Each number is 128 + 32 x the weight over its row's rms, rounded and kept within 0 to 255. Layers, rows and columns count from 0. Numbers have three digits each. The size before them is the row's rms in percent of the matrix's.

# up: layer 5 MLP up, 1280x384, rms 0.0476, rows 58-97, columns 144-191
# down: layer 5 MLP down (transposed), 1280x384, rms 0.0474, rows 58-97, columns 144-191
# gate: layer 5 MLP gate, 1280x384, rms 0.0475, rows 59-98, columns 144-191
up58 101:176084167139099139118134154110087122080135120125165136138171138156166165156155098170147159145124087123082119060160147119121079129162083057105077
down58 099:115101160129125158086104145146115067052221082121080169130153149144164122164153130125180077172137138097166111100123152124119095156133161048131164
gate59 102:113061119085136124191159126110120122081183103162157126134100134170079132105146143132153139152131181170159085130099172087146093122131123123077148
up59 109:130118128061156121137133177103137181134159117123124127166087114191157155126111149113141073176121185116140120135141062150126066151158139129042156
down59 108:106092138101116111162167150113144170136211130146110167099135144121154108149039155165147112114166116147125131100169102184100163145152104150115150
gate60 103:145096175151122091161149105132101127191142102169212121153123150150132122135092084146113147169153208100152132126104138136139105177135083190164121
up60 103:125132123112135142167138121146119124150156065117129070169117087152118107101106120100134118173168151142064159150092088119135116160107155168090126
down60 100:083089121151173171083112095162072126118215192072049180125192136147072133122141146131093105123101126116137124111126119132139157066126111144130149
gate61 093:123151152165161148106107151151117091116155112165198126099161151131107138095174082145153131158116206086140134119126102156113131099183103200103168
up61 097:153198115108154104149132080142137133114120148131130123170188144126120097141169144183110131105123143125120099127110151131165162093162120154140097
down61 093:109098123114174134126090148098130077188126175155154108107130129085090146147126151185114125157105099156103141162209103144118107103108072148146133
gate62 105:145121125177127148085147118125153191110108166104156196102156061120114091115105194099071098081147080155144151096154134075095105134171139129176184
up62 106:140134181081123156147127134155101079121154187167158109101107172100143161103095082133136128142093182114140108147115150123128150175109142133116138
down62 102:136138132116153133128133175144117090155150162183023172110148172109103144095144089183152114106133111068175158154151112078154162168104149093096139
gate63 101:162090136191176144132102106115169098185146073098144147108199091086103084090174115161141118110113196199124090092163171084118094160162112110134149
up63 101:098157118179138136173111075112123154143121112149078104144048074141098144131152175046099073167126133172091130107083112130084083162109106160095125
down63 095:095100125133142131087089149126157144175142166126088135182101146188182132107073148132093091071157077078149161097214133171151124122103113084110087
gate64 095:121098082109096100109155149097127138133176173118115130137069162141063100071125125119133158095073120141149150121129148098104122119157099095159129
up64 094:116167118112153099124125130152128208145141121145131157096156077140123117102198113107129103165093131124100087144077113085144162130189151120117149
down64 092:134179147142144110104116088107105118159106102153106131093109118175094161191102153182057196131151156129122155108091141115165159096155138087092093
gate65 090:121144117137186099169131153179157140124176094099121152141171106136097090129125158098112165129149145094166126134189154128143130158146108099164123
up65 093:085156173131080132109105057137104103140114159132136127140133122156161095122105190128157112180176119177121133135104141155107114089148130098121118
down65 096:055132138131174117077168163137067111119111091109137120141083064178164068107055151075130134097164126170155128138163128146165128127101160151105152
gate66 101:116167155133070124152189123147069105091166151136172120150115102135167180099104096082133136112158143115129085088112091169120161143163167111093089
up66 096:188159136167117128065082151181125187121118134138106155109157139126090036213118164169141128117140125139140089088106149139163064131127086123143144
down66 096:145150185090147103115163164104114110118103085128089095216114078127174116155118096111098132094069100131114146122197117141130142122129145089169121
gate67 104:099152042144151130088111097159080118137076132174108126150077142145129102130144071124074082101123131124125121122136153137155149161138176177077185
up67 100:103146149090153155114085091125120151108149151143146155098102147108112078105111226180167136154108155094143118128096119146163132115113104140103106
down67 100:099178105077177095113152106124172116135200175124128135088177147120104114099128156211158141112110111062118125134132158192121150121148086144091084
gate68 103:117143136077153110165089083148157086134138130153172131125163174130111115118148154122125050108141159137159174127075164083153134155143100146132056
up68 100:152114120141137090155121178137181091134137080210113121135154097173141144125127182118152106120138173180108098071167086138148154103127123136135143
down68 103:083119089115222101133089168149171138142099161124118096143224123111117100199109179115120108175101141169133101137131087147177095166187065041146167
gate69 102:128174107122177164155138123184097154092131086140140150153120102104150113113151153125099153109184131149106123145128113129096208153145130133110185
up69 102:118143075162180125158104144117168143183168079138117104092168100096162134183132085070141098148160103180069096135136138119106105124154118119138166
down69 107:109139151157140127112063156088130092134118144103172147130183144145138109129128122155147076130164130156146138140179137127159116178198062097103143
gate70 097:147124119104092096161164154140157149143149165140139137201198100119098136110105126180165171177129193157163137113099115088214092144106116091063135
up70 095:126134064147129101137115155125111092145136113130141143080078138128114009151125170129085131126146128082097136108103124157158122086109156158142145
down70 099:092151093083157110155157145116117108153151127120106165078153159128085124150114145126087146162127145099133121099076143115153163125180123131120135
gate71 099:179099122139148168154162152102138124107117137160124125111181128121097111140143162147163152081135086096032092120124157139129189164121103114152106
up71 100:111136113130110106128153107105141068137135168212122155117117114095149068156130162087144103111158112139031056091083138079119101145102148101122131
down71 092:154090144132152120134209068127142154128076133147106167073112124182145122179111135119094127109127077135146082083120162142141119129158138126134062
gate72 097:117167100095061082086149092145101112071115168182099111157124123096152124101146156148086112120128179138182136146197107118078119112090077076105129
up72 097:117114194092110210191173083093075105166111145169148165143198152181176094186125146144067064160152113189091139151097143177133153128116167149161084
down72 100:124165199111130123155149121109164123118099121137072118138072086162099124102133104102107153140077128189100154150155095159113093127105137123131119
gate73 100:148124102110116150075130110178131124165130172144121179081134129129131161103110177147150159140153131114130140134128131081125147162101217099094079
up73 098:152112156152122092182158087059107115084105103165170120137125124125112123133179104081091127161182125160183124150128102094102150111170109170096132
down73 101:123086084135123123134144130091113136124169164114084144080115124165164129115121132130114087138123198077148203082108106099135145107160051076186159
gate74 101:120085079100112061102147155162104115088068177132140191157151102166146099118151176092095070127076068206181138156136145147173153124196131159115074
up74 099:186127132125117125097109171119150173127137115134142136095081187127190078167147107145118147101108111096153144076135164128120134137117116098095104
down74 099:117103168146133088109108141088092130145164168170167098105113182182099114165144102179114102098098180142041096105128134142119085152128055153143097
gate75 100:147181111173166082077164175165126097089087132185134115128148156088134127090108120120127175127098101176136097141130182133186139105117146098148149
up75 105:187088083115124173132153139099061157086147210137096163132053137152147124139138133176139113058074088126131101098122152120130135161131123109134131
down75 102:166074166117107147098121135094117190094125221178135112120130082114151112160165152123167134136082106154164080091086080061103106170137107144125157
gate76 090:126167098100131105092139107151135209083151158089154123134111074098170106082129164129201173133099139139129131138064099103133130171134143144170178
up76 090:039068090129052126093126183104101205091069189102079133139160164095115081109112129124107160146153119161134173139069135141146129138102123147116156
down76 093:112151159167040134128058115107138184075181142081106045034152079168148135075124128142173157109122130110124124118116175111142122067168140179123145
gate77 110:065155083125120050104170178124117128178134090190095152122117153186099179119086109195133107158092061149148089186134107109136118102113138154132112
up77 103:138171107074115144110132119127151113062099160090113143124109116069153112101162108162118128111118135095118081153172155151117122165172132178120157
down77 105:131136128100133131109166177081127082117087192134196130149095126108127142099123166147097145182121071130161101115165122114079138083141146178093139
gate78 101:095097101099094095101134164144165139153145144128081131137052081120146180115145077114177078119139121131151123161153140095159191172142056183058103
up78 103:167075121182097111147149113140120104134144162186114180160122109151113109139122062183069221082116179106126108101110173159115077138170101115145164
down78 103:158072128156120127137120106126107086143142154155120130164077143133114098125192143134131140137114119139216090129077121146197136088106077130156173
gate79 103:092079157133111158209084162128127149138150099133148144122068088107140122067085074093154105162163129138162097072122204139142115108104135167109109
up79 103:127080139139099098089126135203122140116134171126091149144147138181153124076121079132160131113090068155076153089071150137092104132143076153090119
down79 101:107194102096105111133098161154170089132067111088141097114125100118188146172123077155141163113181188149118132122086135073137114170105062091150101
gate80 099:141120130125140104118149097146127177099071060131117181167073183075139163148138071164115146125062162129169137141143094114173174151068112150041118
up80 097:121127114116176142160080128144156114123123106122162080134121142173141131122253123109122117097107121163140162155121184117135084144145124099211115
down80 098:136168134093182124117099071115173101139146093106095096133123149154100055159170151069177123144113156155081134188140091144107160115151119110158147
gate81 103:116113141140145147187106162084152160147103108127099086120087126124084118124156147158135141155141194119175130165155070102156131073108117108084147
up81 098:111132095206159152134123104122096108130143146057205094107133122124081130094077182057111128139104191067157123164106116077204109155177149090161105
down81 098:138154165123120150144147129101142103149121120127151144180093138081139085045087117121151143121114104158156095135111127179123119115112116128189072
gate82 101:173099163190176090116111167095092119183096126115084107129169148161160134164107099189106075069158140134088150121128145101117070083125104168047098
up82 101:070131188098107079152161139150160123134069128085097154112105126150134137115148166132090134153058086174155141127129142110193125131162083132158128
down82 102:073150137156124155147169150209184187137127137144142177083105179211111152154138092126093138152163107135147173112153157129182110074112125118079120
gate83 106:128113163090133107116115166181161151127104168177144095181076137159110069156148116158101123115151135175135139159117153104114142133127133060080143
up83 104:170165108149111153117102114157186065140111128091142125064123209106145171141083197137135118183128131176093146164111167135091128102128128109131121
down83 106:112126117093142176084131137143155125142162159093184131130108224128078132143132102105082143190156089206099086130105167121124110116098070146113067
gate84 098:099093156122144132103095103187147144131078137118138163139156147100141114150125142102130145176056173148136122202105139110138175073140107140143147
up84 099:083084090123149142077181162129131148156117135166188161108141132103106143130146129127139098124075128090105142155122165153149167145177224104178106
down84 101:108154122163149120159134170106145165151137155163175188109169121117107134149147103163164154076132187141160163091169087104153130150136171167139143
gate85 099:123120160123141104122138093061135106109135100138098149136116147083129142107147075088102083102163185174134135101083153100121155191134106145133126
up85 100:098110108153155175089104123211168111138160120127076109095153095184121071114135180188149133149139107127190095095126158122144134107172156137116129
down85 095:157085107110129151149107126128094138111098118091126110116120084112145169115164108107136165168106081141150131123138213108064173104127152111128189
gate86 100:150108135142174118158171112143106120139119157086103114100103168161131128112151140153171140040078135149118168113122155137167099200137114125084125
up86 095:121128106148104131168171094078098125119109117099136083102115123163179081126153164155132144145059147084121187091104122155144140136139111139133148
down86 100:186088129096095171134138084121083171143187190050116098163146088115130155136116090161159147109199158129095157133163167131144140107152155162160082
gate87 103:113125156072087130137169065096033146101136169153138108181144110181108156077101128106111088151146148151104105119185132088139142099179140149178192
up87 101:079129126133152107116110147126127106084104160117070131093173165130150097150099081103137192184102125213099194120126113148193101117154149117072101
down87 102:087177122119099180075109180098122090134064152118100161123111139141181105151067104148091178152145122119126110144146129159162132140146213112094118
gate88 103:141101099129110163131142182083145082107174169083188156157114115071133122084176174151086069133133126078094125126114091122134136121171105135162174
up88 099:199148083138076118094083165152155134163110160107103100152132197114071114147116167144102058147139148116127119136142093111124095105141148100143167
down88 102:103142181128089157079138085108114110137143159126145158123159188124120129120156140110103114137106089124097135119092193105132066104144139167151138
gate89 093:126124134176065107108136114176153154112157080185103107089118140130076079091096121108109114091106142101143114111104151091157121130165164083135099
up89 088:154069137118161134119136095142153108161130100145124113075173169154122118144126103183111106132133185162132141117107122166130143129101062082109142
down89 090:140058120121134134107119152137129165146127125136120124122055107168139160134133143173159137131104162137084090121193091182156184142145153100150097
gate90 096:111194123123159111136168135173187110092129145058195155095128128119123128151134160118133151104141133093145155107139112172140070101117138103143132
up90 094:144123146090174146113157157087150140119106111139097155207135151079108188096083174154107146196082111151097073084125143145153121124172100130112114
down90 095:177135176129166095153150111119138131093076156107082174114151106056146083082155142077134148113148125142146125104137149126113104156118157137121127
gate91 099:066065186140153103123166151094145182134098170153114110124176155110172132128144087130115129132121093065047114098152108114145155130175098158130140
up91 103:090184136070180139073162089151152178178112068143115088106126174140104104108107183122170145129091152114140094117138115177077153132158101147143098
down91 109:083185133067111102159069107165109071151073094102154176137131169192120167077096132115195096170133103121113142172092124157102147135142122134110104
gate92 105:087124170085096126106154142076101146115110081156132127118169098110146122112127139133129082117115118112096108093177077082158144075153126086129092
up92 104:115146067067110107167122139080094102154070122172137108136144129113144101142140070163105175168104180119132133070083085090186084109118190149085107
down92 101:167067062115124119133134163118122164093089108133152113136095118183169074142166118166115151143105126157155208068142073127152143110127189158110183
gate93 097:089116172148071178124093103130145131106097156108141139120118087101109165171097100171180109196099081135101059061121066145104154089095118117078126
up93 099:132107108138116142122061106092131117148071133091104137162149153126067065058108108126153113084184113120144178085132099097155084131084126108154113
down93 100:152108137093129131159126164144116163139156104085121135144174178102099098133160118123213086109169124186133113167150111123143179173124152076142098
gate94 103:173160096121115096123136166128138144165160094172137170076145128169128180108110157169197104085102117142144109063117188165116117100097172123199177
up94 103:150115119142101137083061140127169176148182117148066110151041107154168103130115038127156088100118099114043095101104089128150111198161117138169129
down94 096:155175116137144135101149131109150160147122123089100162098140130167101140186085133166159111118097114097043150120166129131109126086132107135149117
gate95 102:130118109057134201140139215140156090093165157094113147150088150097095118086147216172125129139155170147200171114114162162135091136097152059101130
up95 098:114123130104091093052135173169139176123126071154198086115202073121141184147106148120098066135119161100109070157115115072129165163155122163117194
down95 096:111177123115114082172120102092080148112218111121140124134077120191165092129138144119125121101107178114089096102094116103124129146138119152117048
gate96 100:072143144174118137164093118125091139096153193102085165157096134178129106125152140073119082159136168106097144037133162082143161117107129126129164
up96 099:137124135103143180108099138107156089151137132162124133080176109081102161145156153093127155164157140083116140140107111162179104140128098154123165
down96 107:104144157129157133146131158148125146087131095139140124091052169090148091160196108078099172129136100092094151116113127171158149067131083159204097
gate97 097:192102190164090119181142126161117106149092144105104133115084152099153125155081179202117091068116130080162097092206055116125129087143126139070063
up97 100:148159095202117087133116136102135128169123120100159103126126127111137195140097158121088098118110100149120141119118077128089169158093068141055123
down97 098:150112155123141150138129145054106119146102114114146163157100114119148158146167124144139111117110136109118062121201100139138150141177123129100056
gate98 107:159131163068127143156124122131169125102144133112161162074123134077080157118119115160120107182101128094094058164155111074145132116120117167171129